Weights of a small transformer language model: RMSNorm before each block, untied embeddings.
Each number is 200 + 20 x the weight over its row's rms, rounded and kept within 0 to 999. Layers, rows and columns count from 0. The size before them is the row's rms in percent of the matrix's.

# q: layer 6 attention query, 256x128, rms 0.29, rows 6-11,38-43,70-75,102-107,134-139,166-171,198-203,230-235, columns 0-127
# k: layer 6 attention key, 32x128, rms 0.285, rows 6-11, columns 0-127
q6,109,178,208,202,205,164,200,199,227,189,167,217,169,194,158,209,173,207,192,182,225,199,215,183,196,174,190,186,228,181,231,159,227,205,215,202,197,211,188,239,201,231,202,202,217,198,232,196,217,196,183,185,195,165,182,205,214,177,189,254,195,190,191,194,201,223,214,171,199,182,196,223,190,223,209,206,168,195,208,188,191,195,210,196,184,208,223,247,198,189,197,190,213,187,182,205,180,240,179,169,278,187,221,197,199,189,189,185,214,228,164,189,189,198,193,222,184,193,205,203,196,224,191,185,220,182,165,221,196
q38,113,222,204,201,235,207,209,240,231,205,167,165,208,184,198,201,196,188,203,187,242,190,181,198,186,174,230,205,224,192,200,184,229,219,205,171,199,183,209,190,184,213,196,208,183,176,211,198,222,208,179,170,207,207,211,194,211,206,181,214,198,160,228,189,198,187,182,221,214,194,186,210,166,195,186,199,175,207,225,211,173,198,231,170,199,212,184,228,157,187,193,211,213,203,205,174,196,221,211,178,207,208,218,169,211,203,214,206,190,228,159,186,183,192,220,214,192,207,216,208,199,277,167,187,251,211,194,221,233
q70,100,169,197,189,195,169,208,231,208,182,205,192,195,191,213,219,215,184,190,156,235,186,249,190,179,191,221,210,238,179,202,193,197,219,173,186,236,219,183,190,214,156,200,226,179,215,206,196,184,208,186,209,172,197,202,187,198,187,174,235,200,205,208,199,185,187,187,201,211,170,187,204,154,183,195,178,203,181,210,202,156,226,196,186,202,197,166,230,181,203,184,166,213,156,192,179,183,209,224,199,202,176,227,173,195,227,197,217,184,213,196,182,169,177,212,221,182,201,188,194,191,229,178,178,240,233,199,178,181
q102,127,176,182,220,203,190,212,223,202,248,200,201,179,219,200,207,211,224,160,184,223,164,226,226,196,242,195,202,187,194,191,185,211,220,207,163,213,201,191,190,165,185,191,217,174,164,198,186,194,193,216,182,209,202,187,187,208,200,154,211,187,206,201,221,188,205,172,191,215,210,188,193,178,179,168,183,223,216,224,218,178,177,204,206,183,206,170,227,179,202,180,200,204,201,201,162,219,154,198,218,208,156,215,192,220,202,159,183,209,188,170,198,181,156,209,196,191,197,215,206,167,243,186,234,207,225,201,220,201
q134,109,200,205,239,203,183,194,192,191,180,179,205,194,204,211,204,184,210,186,195,205,181,210,219,184,225,188,180,229,186,161,209,182,183,206,203,196,203,188,175,198,235,171,227,189,180,178,190,209,206,226,229,192,214,192,214,221,175,211,182,206,194,212,206,187,177,215,200,186,202,216,211,186,210,224,185,214,167,185,205,170,220,170,196,171,242,192,280,180,195,204,165,228,177,204,166,168,191,212,165,239,181,178,207,161,165,206,206,207,220,183,196,168,195,243,202,201,198,227,190,196,229,198,193,215,202,202,208,218
q166,091,196,237,228,163,240,206,238,182,190,178,192,222,207,225,204,203,211,217,156,199,176,156,193,185,208,191,209,204,219,187,143,239,188,203,202,194,213,174,214,195,236,194,237,185,197,198,222,206,225,196,185,208,185,232,209,222,205,247,206,207,212,222,214,195,225,184,171,196,212,207,201,201,180,227,196,161,217,206,219,206,208,210,198,206,196,189,241,201,190,197,181,202,168,158,218,190,172,198,197,209,212,192,191,195,161,218,217,146,218,185,200,205,220,222,207,199,220,187,196,170,196,207,193,192,199,184,209,188
q198,119,200,226,229,211,202,205,210,226,163,202,193,169,207,166,223,169,190,200,203,217,157,194,203,163,229,204,203,216,206,210,202,219,210,200,167,187,231,161,184,236,216,202,254,182,199,187,221,197,218,209,186,204,193,195,188,194,189,210,188,223,153,206,216,200,170,211,211,187,199,177,244,185,158,207,195,230,190,201,212,168,203,189,202,169,199,241,221,196,173,244,204,176,221,202,221,194,227,159,195,232,197,196,185,217,213,188,228,197,183,210,214,198,189,224,195,193,197,198,195,185,206,179,230,224,202,220,196,212
q230,114,204,211,225,202,169,187,205,190,223,155,174,203,183,196,195,223,182,188,189,201,168,182,203,193,199,193,211,222,194,236,196,220,198,184,193,195,202,235,192,209,205,211,212,226,216,197,193,243,243,212,185,205,177,210,203,190,182,227,198,221,181,203,205,188,206,205,228,194,175,196,228,225,161,227,197,227,186,264,184,189,235,223,186,196,221,191,217,216,178,185,188,207,219,173,190,225,218,219,153,235,225,204,205,227,208,181,181,198,203,184,212,169,204,160,206,197,210,193,206,207,199,170,216,245,211,196,201,238
k6,111,171,205,207,221,177,203,189,231,202,199,200,217,161,203,195,154,205,187,217,198,219,223,200,178,204,209,237,190,206,203,225,221,198,184,177,220,195,200,203,180,235,157,202,200,186,176,190,207,200,227,188,194,193,168,202,218,239,168,210,226,201,176,214,193,195,186,179,204,214,190,243,176,219,229,193,220,215,214,175,226,233,189,194,188,192,183,221,215,212,206,220,175,219,240,167,212,125,187,245,220,219,199,187,204,198,197,192,231,197,189,199,198,184,184,197,201,193,233,198,181,183,222,214,183,201,179,212,218
q7,105,214,182,185,193,194,216,195,176,241,248,206,202,204,220,205,170,182,162,222,227,210,188,207,199,213,168,199,166,212,190,241,171,247,195,187,189,187,203,194,180,221,199,178,172,198,185,203,189,209,202,222,204,196,192,206,185,199,186,211,207,204,204,220,247,230,185,164,205,198,190,187,226,195,160,226,218,219,214,218,208,208,187,208,208,200,205,154,200,222,199,241,195,243,221,181,217,175,200,190,149,174,196,222,181,194,205,178,206,175,216,213,222,220,211,210,203,219,175,172,199,174,185,212,174,189,222,192,187
q39,098,186,189,172,204,194,212,223,204,196,203,211,183,191,193,212,194,206,197,185,202,203,193,209,225,178,209,247,186,229,210,164,174,226,187,220,256,218,182,231,201,223,181,188,175,221,207,168,218,200,205,177,169,208,154,194,198,201,223,216,195,176,194,205,213,230,173,198,188,203,184,224,242,180,181,204,178,206,205,183,178,226,182,193,202,193,175,222,211,179,202,177,199,179,198,205,202,206,220,146,164,185,217,243,190,200,194,252,178,201,200,213,185,188,200,214,197,246,202,173,198,182,193,203,207,196,205,160,178
q71,126,199,191,224,184,228,175,207,194,189,238,214,214,231,214,205,219,197,175,237,207,237,204,167,238,206,145,238,182,213,199,222,196,222,225,190,207,203,203,167,207,195,220,193,187,199,174,188,194,188,189,199,215,174,203,199,206,198,213,209,225,196,193,199,202,204,182,177,207,191,182,232,227,203,252,194,237,183,213,196,241,198,161,196,202,220,213,184,237,249,193,217,181,211,218,195,205,188,199,233,162,210,152,227,215,201,213,196,201,188,186,196,210,205,196,212,222,206,192,216,177,211,191,222,186,229,217,197,230
q103,125,209,203,190,207,179,243,207,190,188,224,194,175,204,190,207,199,197,185,219,226,185,194,188,196,210,180,194,173,194,216,151,168,211,201,194,190,193,199,207,197,212,206,205,240,221,193,180,216,212,203,167,208,173,229,211,192,215,210,223,194,216,168,181,209,174,220,174,230,216,210,171,197,170,200,194,204,164,229,203,221,186,187,220,232,241,202,183,232,200,171,180,174,206,211,222,214,204,194,211,209,206,156,254,190,223,228,201,176,197,189,204,231,163,249,210,191,157,216,195,179,197,223,185,177,208,198,197,218
q135,106,208,177,215,199,173,193,165,189,203,188,205,207,205,179,198,231,235,211,216,200,195,172,202,233,210,173,176,183,221,175,209,202,214,203,194,180,167,205,210,203,149,204,165,209,199,210,212,201,177,175,211,224,178,194,218,197,215,208,224,204,194,198,207,193,217,203,175,220,227,190,221,169,213,188,207,186,202,227,180,244,188,202,167,220,205,171,167,237,205,239,213,195,227,240,216,227,192,163,223,196,211,188,241,231,204,186,176,190,179,181,204,223,198,223,187,203,183,225,217,181,155,206,212,199,181,226,188,217
q167,111,227,182,204,196,175,214,186,192,201,205,241,177,209,187,183,178,202,189,209,193,229,178,235,226,231,171,200,193,249,193,178,197,187,212,172,187,192,229,187,221,175,218,165,162,199,214,180,165,191,176,205,213,186,212,207,167,236,185,190,201,205,188,172,192,228,224,176,203,178,208,148,221,176,190,178,177,196,248,208,232,231,174,179,181,192,194,153,229,233,216,206,186,203,208,235,196,205,177,207,208,206,200,201,200,207,200,208,201,183,199,206,191,218,224,188,189,198,212,217,193,203,227,180,168,192,196,201,199
q199,098,190,187,194,198,165,200,201,193,193,255,209,206,218,218,175,204,225,215,216,194,240,185,178,253,214,210,185,186,170,214,191,165,189,197,184,172,159,214,162,200,162,199,210,211,195,175,209,208,193,197,164,172,189,178,221,214,182,218,196,213,196,197,214,193,165,216,175,233,182,169,189,211,179,192,220,193,179,217,178,183,219,211,178,194,212,189,239,231,172,181,207,171,210,218,199,177,254,210,186,178,187,206,210,188,219,228,207,189,221,207,191,210,188,233,227,206,207,174,219,195,206,203,191,193,178,215,201,218
q231,100,157,220,199,213,185,243,215,224,201,230,227,197,226,199,200,153,223,257,212,158,204,203,217,234,181,193,222,212,228,248,235,192,230,195,219,229,180,159,187,191,200,201,198,169,204,205,194,186,188,184,218,219,212,202,204,226,193,173,194,187,184,175,199,205,196,191,178,192,232,193,190,237,211,198,232,159,217,208,206,230,192,195,213,192,222,218,181,213,220,208,230,207,198,212,191,173,196,246,204,175,202,196,188,199,203,208,225,183,215,200,204,209,198,187,216,201,210,190,221,215,205,176,202,177,197,165,203,195
k7,113,180,185,183,196,194,203,240,169,150,171,162,198,174,176,190,182,208,212,192,213,193,177,179,221,196,172,187,193,221,203,204,183,202,210,190,204,164,172,170,228,211,176,190,226,187,191,195,214,187,186,151,198,208,185,204,170,204,192,223,190,215,194,218,206,217,212,206,214,204,168,214,161,191,196,180,185,199,236,217,171,223,203,214,211,205,209,210,210,189,217,212,215,209,202,211,213,215,184,236,188,247,207,235,211,218,207,184,211,171,165,205,222,182,213,210,220,168,218,201,166,185,191,189,235,191,204,177,253
q8,088,150,201,189,189,222,172,219,189,225,178,204,190,208,215,209,243,169,226,211,228,195,224,162,216,218,210,205,189,181,161,197,192,224,200,173,196,218,189,212,213,181,187,225,200,187,223,227,191,190,221,217,218,213,176,191,162,205,201,173,166,232,193,217,187,169,194,205,208,205,175,192,206,198,224,224,240,203,171,185,199,169,208,218,202,202,209,160,207,194,188,205,195,203,195,173,211,190,203,239,210,220,208,195,200,198,204,231,210,214,197,229,190,180,192,184,187,172,212,177,180,237,168,207,180,238,242,179,173
q40,115,210,204,220,179,194,175,181,193,171,171,222,173,167,217,205,212,197,216,189,211,190,202,193,198,189,199,174,212,221,203,193,196,197,182,204,203,241,202,201,197,247,196,207,204,157,169,206,172,198,228,229,217,234,207,199,169,195,203,191,198,186,201,199,201,201,222,208,188,230,187,233,215,200,235,201,187,165,196,205,204,166,197,177,166,220,179,177,218,202,226,184,200,179,168,190,205,145,264,211,199,216,179,186,225,199,194,205,195,190,184,179,195,175,189,193,208,167,227,244,168,187,213,186,169,210,187,212,205
q72,109,222,222,233,189,217,170,192,177,197,181,212,192,195,231,211,201,174,205,243,209,180,206,200,225,204,178,224,208,217,192,205,219,198,168,160,206,226,180,191,213,216,197,193,208,184,195,193,193,188,223,225,200,223,211,211,173,224,179,192,195,173,216,184,170,172,188,207,182,232,242,217,204,195,268,185,204,221,202,194,208,209,203,225,180,214,201,202,195,229,180,206,178,176,193,223,200,178,190,210,216,223,190,207,197,192,238,208,209,201,176,189,221,212,186,191,234,155,255,209,211,219,197,211,153,213,196,231,204
q104,132,210,221,194,207,179,187,234,240,192,184,211,191,187,207,165,223,207,198,218,220,164,195,206,217,159,213,198,215,191,234,216,191,189,174,194,185,209,205,199,197,207,197,226,208,186,190,176,210,200,195,211,229,211,173,213,202,182,199,189,188,189,182,189,200,169,223,186,202,211,225,206,196,166,241,187,217,214,192,202,229,176,193,177,143,193,191,186,258,219,215,170,192,186,222,200,203,164,209,217,197,188,211,233,244,186,167,228,235,174,180,222,170,191,214,179,211,218,217,196,215,219,186,210,226,188,167,217,213
q136,086,180,184,216,201,199,251,193,196,205,171,188,232,264,200,226,215,205,209,200,221,179,180,200,211,213,185,206,173,182,196,227,201,209,208,142,158,179,217,162,217,223,205,187,189,183,183,218,211,192,201,192,198,224,202,172,173,184,199,220,190,207,213,191,200,203,208,216,189,207,207,188,200,204,225,184,205,167,200,194,220,183,197,214,184,192,208,157,171,241,223,191,196,196,218,204,218,179,218,210,221,213,191,194,199,197,201,184,196,191,172,177,197,215,189,196,198,162,246,238,228,206,216,177,250,194,200,192,238
q168,090,160,202,209,217,195,172,238,228,205,230,214,210,224,214,219,231,197,207,196,177,196,193,196,176,173,221,204,237,200,212,220,202,173,204,217,211,211,199,225,158,215,192,236,204,203,186,210,221,209,174,187,199,178,195,217,200,156,224,195,184,177,185,202,178,164,216,213,196,215,222,206,219,206,206,179,202,222,188,207,174,171,172,218,191,179,192,208,187,203,225,189,196,227,165,176,219,182,245,188,241,214,199,206,208,205,166,188,189,239,188,172,175,204,173,201,168,205,201,178,212,247,190,216,217,193,166,208,195
q200,113,202,198,219,204,200,159,203,196,192,152,199,193,218,205,201,197,183,213,177,211,174,199,186,202,176,188,211,215,195,202,198,213,188,216,186,178,251,218,158,207,204,177,211,207,192,170,201,197,214,182,168,210,204,197,207,183,181,235,202,189,216,227,182,212,184,187,210,230,187,241,198,210,200,213,175,224,180,198,214,182,215,171,180,141,198,209,203,172,198,207,207,204,192,194,190,171,189,242,179,242,199,202,214,216,156,213,197,201,194,182,176,176,173,216,183,167,161,207,176,195,220,193,167,228,227,172,220,228
q232,108,185,195,185,223,189,201,191,195,224,178,222,188,166,229,178,245,195,198,202,214,181,221,209,234,206,216,151,209,207,193,197,211,204,221,190,147,149,198,169,203,159,208,194,179,189,185,178,177,218,210,167,197,184,210,211,150,175,231,200,185,193,181,168,226,216,231,184,196,194,163,183,224,187,200,228,195,187,223,212,205,185,201,197,201,198,190,154,223,220,205,211,194,191,214,184,207,211,221,163,195,195,207,219,185,203,193,213,210,190,178,196,197,217,216,166,180,167,188,199,182,204,199,188,181,225,235,208,211
k8,110,185,208,209,196,205,206,216,243,175,193,211,185,195,211,206,183,183,195,213,215,183,200,231,200,225,188,211,227,179,192,206,189,206,165,237,191,204,212,198,177,212,194,193,209,211,181,218,182,146,182,252,171,224,193,221,218,182,203,202,205,213,244,176,236,178,195,218,175,167,216,192,167,200,226,196,220,186,202,188,187,218,161,185,187,225,218,200,221,224,212,195,180,153,220,218,187,166,244,231,211,205,193,219,225,199,181,195,211,204,177,202,193,168,220,218,210,193,202,201,217,211,186,168,208,182,239,200,186
q9,110,212,214,175,201,201,183,196,224,180,199,166,207,225,195,239,192,283,230,210,251,178,227,169,201,192,176,199,221,187,211,193,157,222,180,183,175,164,165,220,221,187,222,214,224,202,218,207,179,197,195,217,185,222,217,169,207,178,188,177,216,175,183,190,186,205,183,182,184,198,209,216,197,213,201,205,187,188,190,194,211,203,214,176,221,205,224,221,188,175,191,193,210,168,197,180,179,209,224,187,194,188,175,200,198,221,195,205,189,180,170,202,195,167,147,218,197,219,215,186,209,203,204,200,190,191,179,219,221
q41,100,199,222,201,169,244,185,210,229,191,199,175,204,204,174,227,209,213,223,210,223,177,205,203,176,196,192,185,235,191,197,221,196,195,231,206,168,181,209,199,202,178,241,219,201,177,223,212,205,199,167,207,236,208,211,169,212,166,188,218,170,206,209,210,188,220,194,196,168,187,217,161,203,180,180,187,212,217,191,191,188,198,171,216,207,193,206,192,187,202,192,184,197,166,195,195,180,178,182,215,224,176,176,191,118,179,239,195,235,204,215,207,219,167,209,209,208,202,210,226,172,207,213,226,203,210,187,220,224
q73,102,195,215,197,188,188,202,204,186,173,187,198,181,193,211,218,215,152,205,177,205,169,227,194,222,179,170,194,212,174,204,197,156,213,195,208,217,224,218,210,236,189,175,196,186,177,195,223,184,198,185,195,235,223,197,139,189,194,221,217,190,193,188,176,188,143,191,184,216,194,192,176,189,194,167,236,213,166,227,184,176,220,192,211,201,207,175,228,214,189,200,168,214,176,214,211,186,172,216,188,190,206,211,199,188,220,219,222,198,189,185,210,186,181,196,176,186,192,175,197,190,223,189,195,193,255,173,203,157
q105,124,165,223,168,187,214,199,202,187,204,208,182,198,192,170,254,203,215,231,205,190,184,207,185,176,202,220,188,177,206,216,203,188,181,206,219,213,190,213,214,205,203,195,175,190,199,187,237,190,206,180,197,200,198,184,186,177,187,225,204,187,207,187,187,161,195,201,225,219,158,184,165,243,196,171,196,176,215,221,201,193,215,211,184,196,160,192,212,217,213,183,166,210,154,193,172,219,159,229,258,206,174,208,203,174,225,194,184,226,233,182,187,193,172,174,183,191,200,184,194,205,227,195,170,176,198,213,190,187
q137,103,213,192,183,199,228,203,205,195,204,223,207,192,165,182,218,156,199,147,219,190,188,213,164,209,215,197,185,193,264,210,205,215,166,174,200,187,206,181,170,203,218,200,204,179,180,190,211,173,202,207,177,192,202,229,179,195,183,203,176,176,189,179,196,192,176,160,183,198,207,226,191,216,219,199,187,202,209,209,218,192,154,211,197,226,216,228,254,192,178,182,168,218,170,184,174,216,194,240,187,207,191,215,189,166,180,205,174,199,172,204,198,221,201,184,196,213,197,209,191,205,202,156,176,202,226,216,220,211
q169,098,193,217,142,203,240,237,218,189,206,153,173,195,187,188,205,194,206,200,180,208,204,220,166,156,168,207,202,210,199,207,173,193,185,211,219,206,225,199,207,203,196,252,194,184,202,179,230,218,185,189,191,196,220,212,164,181,167,219,193,198,237,214,155,172,202,197,235,204,208,194,194,219,208,218,190,181,201,180,191,187,179,189,186,174,216,199,233,169,191,195,202,199,182,184,188,211,231,197,223,228,227,195,192,214,214,196,199,216,199,191,228,217,164,189,194,195,206,199,168,197,196,197,175,216,166,201,239,167
q201,099,167,205,208,215,199,184,219,232,196,202,217,210,223,214,215,170,178,195,208,146,165,193,175,186,214,205,216,171,184,212,209,167,211,211,202,225,201,180,188,210,172,206,198,205,210,212,222,162,229,221,193,181,235,186,149,199,205,159,193,190,192,204,225,200,186,237,190,228,195,201,215,200,193,216,178,208,180,215,184,200,183,200,185,177,222,219,200,197,181,182,165,216,219,200,220,207,196,176,185,207,217,188,176,218,225,196,151,219,201,215,177,209,156,188,203,219,223,223,217,180,218,153,224,177,205,202,176,183
q233,113,215,208,203,201,216,197,187,184,191,212,211,180,225,192,207,247,154,200,214,219,160,203,197,186,178,208,226,211,212,204,177,200,209,202,148,200,195,180,201,247,214,196,221,207,193,207,211,202,231,209,169,230,196,203,172,196,187,220,181,190,191,212,188,198,180,201,201,202,168,182,206,179,214,234,225,226,197,226,186,175,230,222,181,216,190,202,212,188,174,167,192,160,183,204,191,204,204,165,207,226,212,210,201,173,207,222,198,167,176,191,171,204,217,179,219,190,256,198,173,155,200,163,207,215,215,190,174,213
k9,102,192,228,207,194,221,205,176,163,179,210,184,156,198,159,211,190,208,198,182,181,196,209,168,176,220,207,197,193,200,195,199,160,196,132,205,213,175,231,170,170,210,186,174,164,211,211,221,173,202,184,213,243,212,208,202,184,185,201,183,181,197,188,198,156,189,205,219,248,174,198,190,172,188,189,188,178,220,195,229,260,203,204,209,191,198,180,215,197,221,205,179,201,174,193,216,222,182,201,191,196,196,187,179,176,232,189,195,203,188,185,192,199,179,210,191,203,170,197,202,183,213,187,188,213,213,177,189,166
q10,097,210,163,215,209,195,236,145,222,224,193,222,164,175,248,223,199,200,200,185,203,179,208,217,195,202,191,216,192,192,191,205,202,163,188,207,177,197,178,149,177,192,185,200,173,207,226,190,213,200,175,225,212,207,238,213,197,204,192,209,194,173,191,190,212,181,173,221,169,210,217,170,222,187,195,166,183,235,231,202,173,184,206,206,205,217,199,193,209,241,181,213,193,226,229,194,179,226,210,198,169,184,193,216,221,170,200,204,171,172,192,182,195,168,188,178,204,172,185,210,214,209,237,195,195,194,204,218,179
q42,100,184,173,161,240,146,184,206,234,207,188,227,213,219,190,219,214,190,206,203,185,187,216,222,199,205,194,211,195,211,181,206,208,213,240,230,174,235,158,211,196,203,192,188,208,177,245,213,170,171,218,214,206,210,186,226,218,218,205,201,202,220,178,243,224,250,217,194,177,213,225,207,178,177,189,190,195,207,181,187,209,195,198,232,220,202,212,160,193,193,225,164,205,233,185,204,213,175,194,187,205,212,201,203,171,193,187,172,190,205,231,234,184,221,193,197,180,208,217,201,235,191,210,208,189,207,220,190,180
q74,094,222,212,190,212,203,196,176,205,232,210,205,209,190,166,210,198,183,215,212,223,168,214,223,224,195,203,157,197,208,173,227,199,169,232,224,162,184,182,188,171,202,207,195,226,198,219,205,222,192,181,239,198,203,229,209,211,209,215,187,183,178,197,206,230,180,195,183,163,198,221,209,191,225,210,198,223,220,184,197,182,196,182,209,231,180,186,191,193,184,209,193,229,231,205,203,205,181,172,216,148,196,136,208,211,214,183,195,206,212,178,228,179,174,209,181,182,222,210,182,248,176,221,193,184,186,217,226,229
q106,110,162,187,156,238,185,196,210,181,194,161,230,188,238,208,236,178,174,191,199,218,185,230,222,214,218,185,184,187,202,195,239,154,195,210,236,183,201,193,208,181,184,185,200,199,199,226,237,188,218,219,204,208,192,180,226,226,216,211,198,195,217,163,221,176,220,221,202,188,220,249,213,201,199,228,207,209,168,185,215,212,195,199,176,223,214,192,219,207,196,206,148,197,213,182,195,237,197,213,212,196,187,197,198,178,201,191,197,180,185,229,183,218,216,195,216,192,208,221,199,225,179,198,182,174,192,236,218,225
q138,087,211,148,194,200,191,220,200,204,188,209,173,189,160,216,208,213,181,194,194,237,194,203,215,212,241,183,215,205,223,212,243,203,168,187,207,211,184,215,165,198,185,208,191,230,200,191,184,176,158,191,195,225,205,203,224,163,190,196,208,209,199,180,205,200,163,199,218,193,207,213,194,184,193,224,212,220,191,182,218,185,185,208,187,160,181,145,207,212,192,203,208,187,203,212,159,168,192,212,192,211,207,231,186,205,218,192,181,219,182,195,239,178,179,235,196,201,230,218,215,202,158,211,178,206,198,229,190,250
q170,083,198,181,185,211,208,180,179,184,215,180,188,205,211,208,173,242,248,185,213,206,202,184,197,190,218,212,218,226,208,169,234,172,220,202,241,179,196,196,181,186,165,214,194,214,219,233,172,196,165,248,216,195,130,201,219,171,211,178,162,207,194,218,212,179,194,176,187,178,202,209,200,206,215,208,224,207,216,207,191,225,212,195,217,206,213,194,195,213,222,211,187,183,213,220,191,197,181,180,195,179,256,217,190,206,192,189,215,191,171,196,201,197,186,190,232,203,229,219,183,217,191,231,184,182,200,218,201,165
q202,091,190,214,148,187,218,234,195,171,193,181,176,216,192,246,212,202,222,191,209,188,188,189,171,244,196,207,200,226,212,188,221,182,210,215,206,227,205,187,163,184,195,209,173,179,187,206,209,177,199,203,192,195,182,160,216,202,198,231,173,219,186,174,216,183,175,189,214,208,230,197,182,216,200,215,227,215,175,216,175,223,196,246,169,203,208,160,211,175,200,207,189,196,212,202,216,240,198,194,207,192,190,171,206,224,212,191,213,194,204,178,172,194,216,208,216,181,220,230,175,211,178,193,188,197,187,250,225,159
q234,082,232,176,199,149,257,189,220,221,207,183,230,211,219,184,191,153,196,206,208,185,173,208,197,237,226,198,203,179,185,196,194,203,189,189,209,212,223,179,182,185,199,178,195,180,195,204,183,225,209,257,194,208,191,213,200,190,223,195,187,231,190,227,172,216,191,182,181,219,188,165,190,200,208,218,184,172,226,155,201,180,203,180,174,202,195,195,223,199,209,216,187,192,152,203,217,191,189,211,198,203,193,174,190,204,187,180,206,181,229,203,144,219,187,207,209,203,180,188,211,212,227,199,240,201,203,228,216,175
k10,111,193,187,170,205,205,172,189,230,191,185,189,168,206,173,200,216,213,200,216,208,196,218,195,214,239,178,146,198,256,198,206,191,193,193,194,200,193,195,223,191,211,216,209,178,191,192,202,142,205,196,203,223,176,215,218,251,197,211,190,240,178,140,185,173,189,222,213,187,192,240,239,180,185,202,182,187,198,202,194,228,220,195,193,179,189,208,208,181,235,194,208,196,208,214,191,172,168,176,204,218,200,215,183,190,194,179,184,210,213,226,219,204,194,181,206,175,198,199,184,248,193,214,204,176,203,209,204,226
q11,092,208,197,222,220,196,180,228,174,209,211,196,212,214,219,211,224,189,168,190,227,205,195,258,241,209,190,177,191,195,200,221,175,171,203,196,193,193,174,198,180,195,197,203,207,155,185,198,189,208,214,199,229,199,215,225,163,207,202,221,200,183,210,199,171,201,179,189,233,192,206,205,196,209,216,193,198,171,219,191,204,255,203,182,183,194,213,229,194,227,207,228,184,203,228,172,200,180,195,186,214,220,192,211,203,221,208,188,212,207,175,201,203,208,233,231,145,146,247,226,215,186,212,227,206,172,208,177,212
q43,108,194,209,148,207,215,241,202,206,193,210,220,224,202,189,178,199,241,157,222,207,231,210,209,184,186,214,223,216,231,187,197,206,193,189,221,196,186,178,191,188,165,211,182,212,212,210,187,244,179,226,177,216,180,192,211,222,199,216,214,222,224,210,220,214,206,171,176,204,231,166,191,213,196,210,217,206,181,214,227,213,187,226,188,217,163,230,182,206,200,199,237,202,196,203,225,225,199,196,176,214,134,221,197,216,210,214,219,198,195,193,226,206,222,181,206,223,187,168,182,170,179,204,175,211,170,210,197,220
q75,109,202,228,192,198,201,228,218,204,226,188,212,194,218,183,177,210,211,199,209,209,228,205,222,164,201,187,202,145,180,177,195,156,198,242,233,217,193,195,169,200,193,208,199,201,204,204,206,225,188,200,200,231,170,210,194,212,179,216,198,233,205,172,164,201,156,149,212,175,170,198,180,238,176,219,202,188,175,234,218,219,207,223,211,157,169,202,175,231,188,208,214,205,216,214,186,197,224,191,212,203,172,224,214,243,218,183,212,197,196,188,188,188,205,213,216,193,212,200,173,189,197,198,190,212,177,236,201,215
q107,116,176,211,178,199,194,188,222,223,196,185,218,214,209,197,168,234,194,185,189,201,231,184,209,215,216,204,216,186,201,180,199,245,199,194,155,174,227,228,214,174,200,208,175,227,174,228,186,222,194,196,209,215,195,200,164,212,222,246,219,213,189,211,172,213,215,176,202,178,228,185,220,210,202,200,201,197,187,251,222,201,218,197,183,203,171,199,207,219,204,215,211,208,180,197,191,218,211,221,221,204,185,271,175,179,249,212,206,190,198,183,196,192,221,165,198,198,221,199,208,168,203,229,198,230,199,221,168,201
q139,091,237,219,194,181,188,191,200,186,213,212,177,230,231,208,210,218,197,225,174,215,200,185,224,173,175,172,144,217,197,204,183,220,226,205,162,231,200,212,202,250,203,177,188,213,186,237,212,208,207,195,184,225,208,154,159,199,204,212,245,211,205,214,198,181,220,208,212,201,218,203,179,198,197,187,231,189,212,211,219,223,196,203,166,189,229,190,210,214,210,180,226,226,184,199,202,184,219,199,192,192,216,207,153,217,207,214,165,195,200,182,179,188,178,225,200,212,189,203,229,228,193,172,218,195,192,187,229,168
q171,090,206,199,182,175,217,221,219,208,211,208,205,175,208,200,189,190,197,189,214,211,220,166,214,212,208,178,210,218,217,185,212,230,232,210,203,196,178,209,220,223,174,179,186,189,194,230,198,214,164,211,162,222,201,200,199,167,225,205,189,204,186,207,208,208,213,187,185,182,187,210,163,225,160,195,234,206,203,227,222,175,232,203,219,205,180,184,192,239,224,172,195,198,193,228,232,215,213,172,179,165,171,216,184,230,174,179,212,197,194,177,176,217,205,194,219,204,200,205,231,204,164,135,216,205,244,180,194,210
q203,116,197,189,191,265,168,213,189,214,190,222,209,202,179,204,203,200,207,180,204,192,205,199,199,226,180,200,194,186,239,220,223,193,235,219,219,167,204,192,195,167,214,201,171,209,179,227,178,167,168,186,224,195,170,164,204,232,200,195,223,225,230,193,188,175,228,167,215,203,213,196,202,232,191,167,206,162,220,214,195,229,197,196,191,210,199,184,206,210,241,210,197,171,220,221,196,206,205,197,196,183,203,239,203,222,197,195,180,228,197,174,200,190,195,197,168,177,155,217,252,197,187,219,199,199,209,206,175,204
q235,094,202,210,225,181,195,187,200,199,208,187,175,172,233,176,194,174,178,191,193,163,188,154,198,185,192,193,208,219,190,177,175,180,227,209,192,213,198,227,196,168,227,190,199,209,257,200,228,221,187,211,188,223,154,170,214,193,203,186,174,244,210,217,204,186,190,188,232,219,214,214,205,195,196,201,191,203,181,196,211,177,186,202,216,193,207,199,241,198,202,221,207,218,214,177,183,228,213,193,206,189,230,222,171,202,192,237,189,173,195,190,150,230,236,197,194,187,215,206,164,236,220,185,233,201,173,195,198,206
k11,114,225,226,200,202,206,221,177,204,209,209,206,257,205,180,177,215,195,186,163,177,205,193,246,219,220,188,204,192,188,196,195,235,167,140,187,184,219,189,192,163,215,198,188,212,204,200,180,223,208,204,203,190,162,211,176,200,215,255,195,195,179,207,183,211,226,192,200,190,210,218,240,180,225,196,185,227,186,208,199,185,244,212,181,202,197,183,229,191,214,185,212,200,181,186,209,212,187,184,195,209,212,190,216,216,235,238,217,213,195,197,191,175,216,212,224,167,218,199,182,201,204,197,190,210,194,236,149,197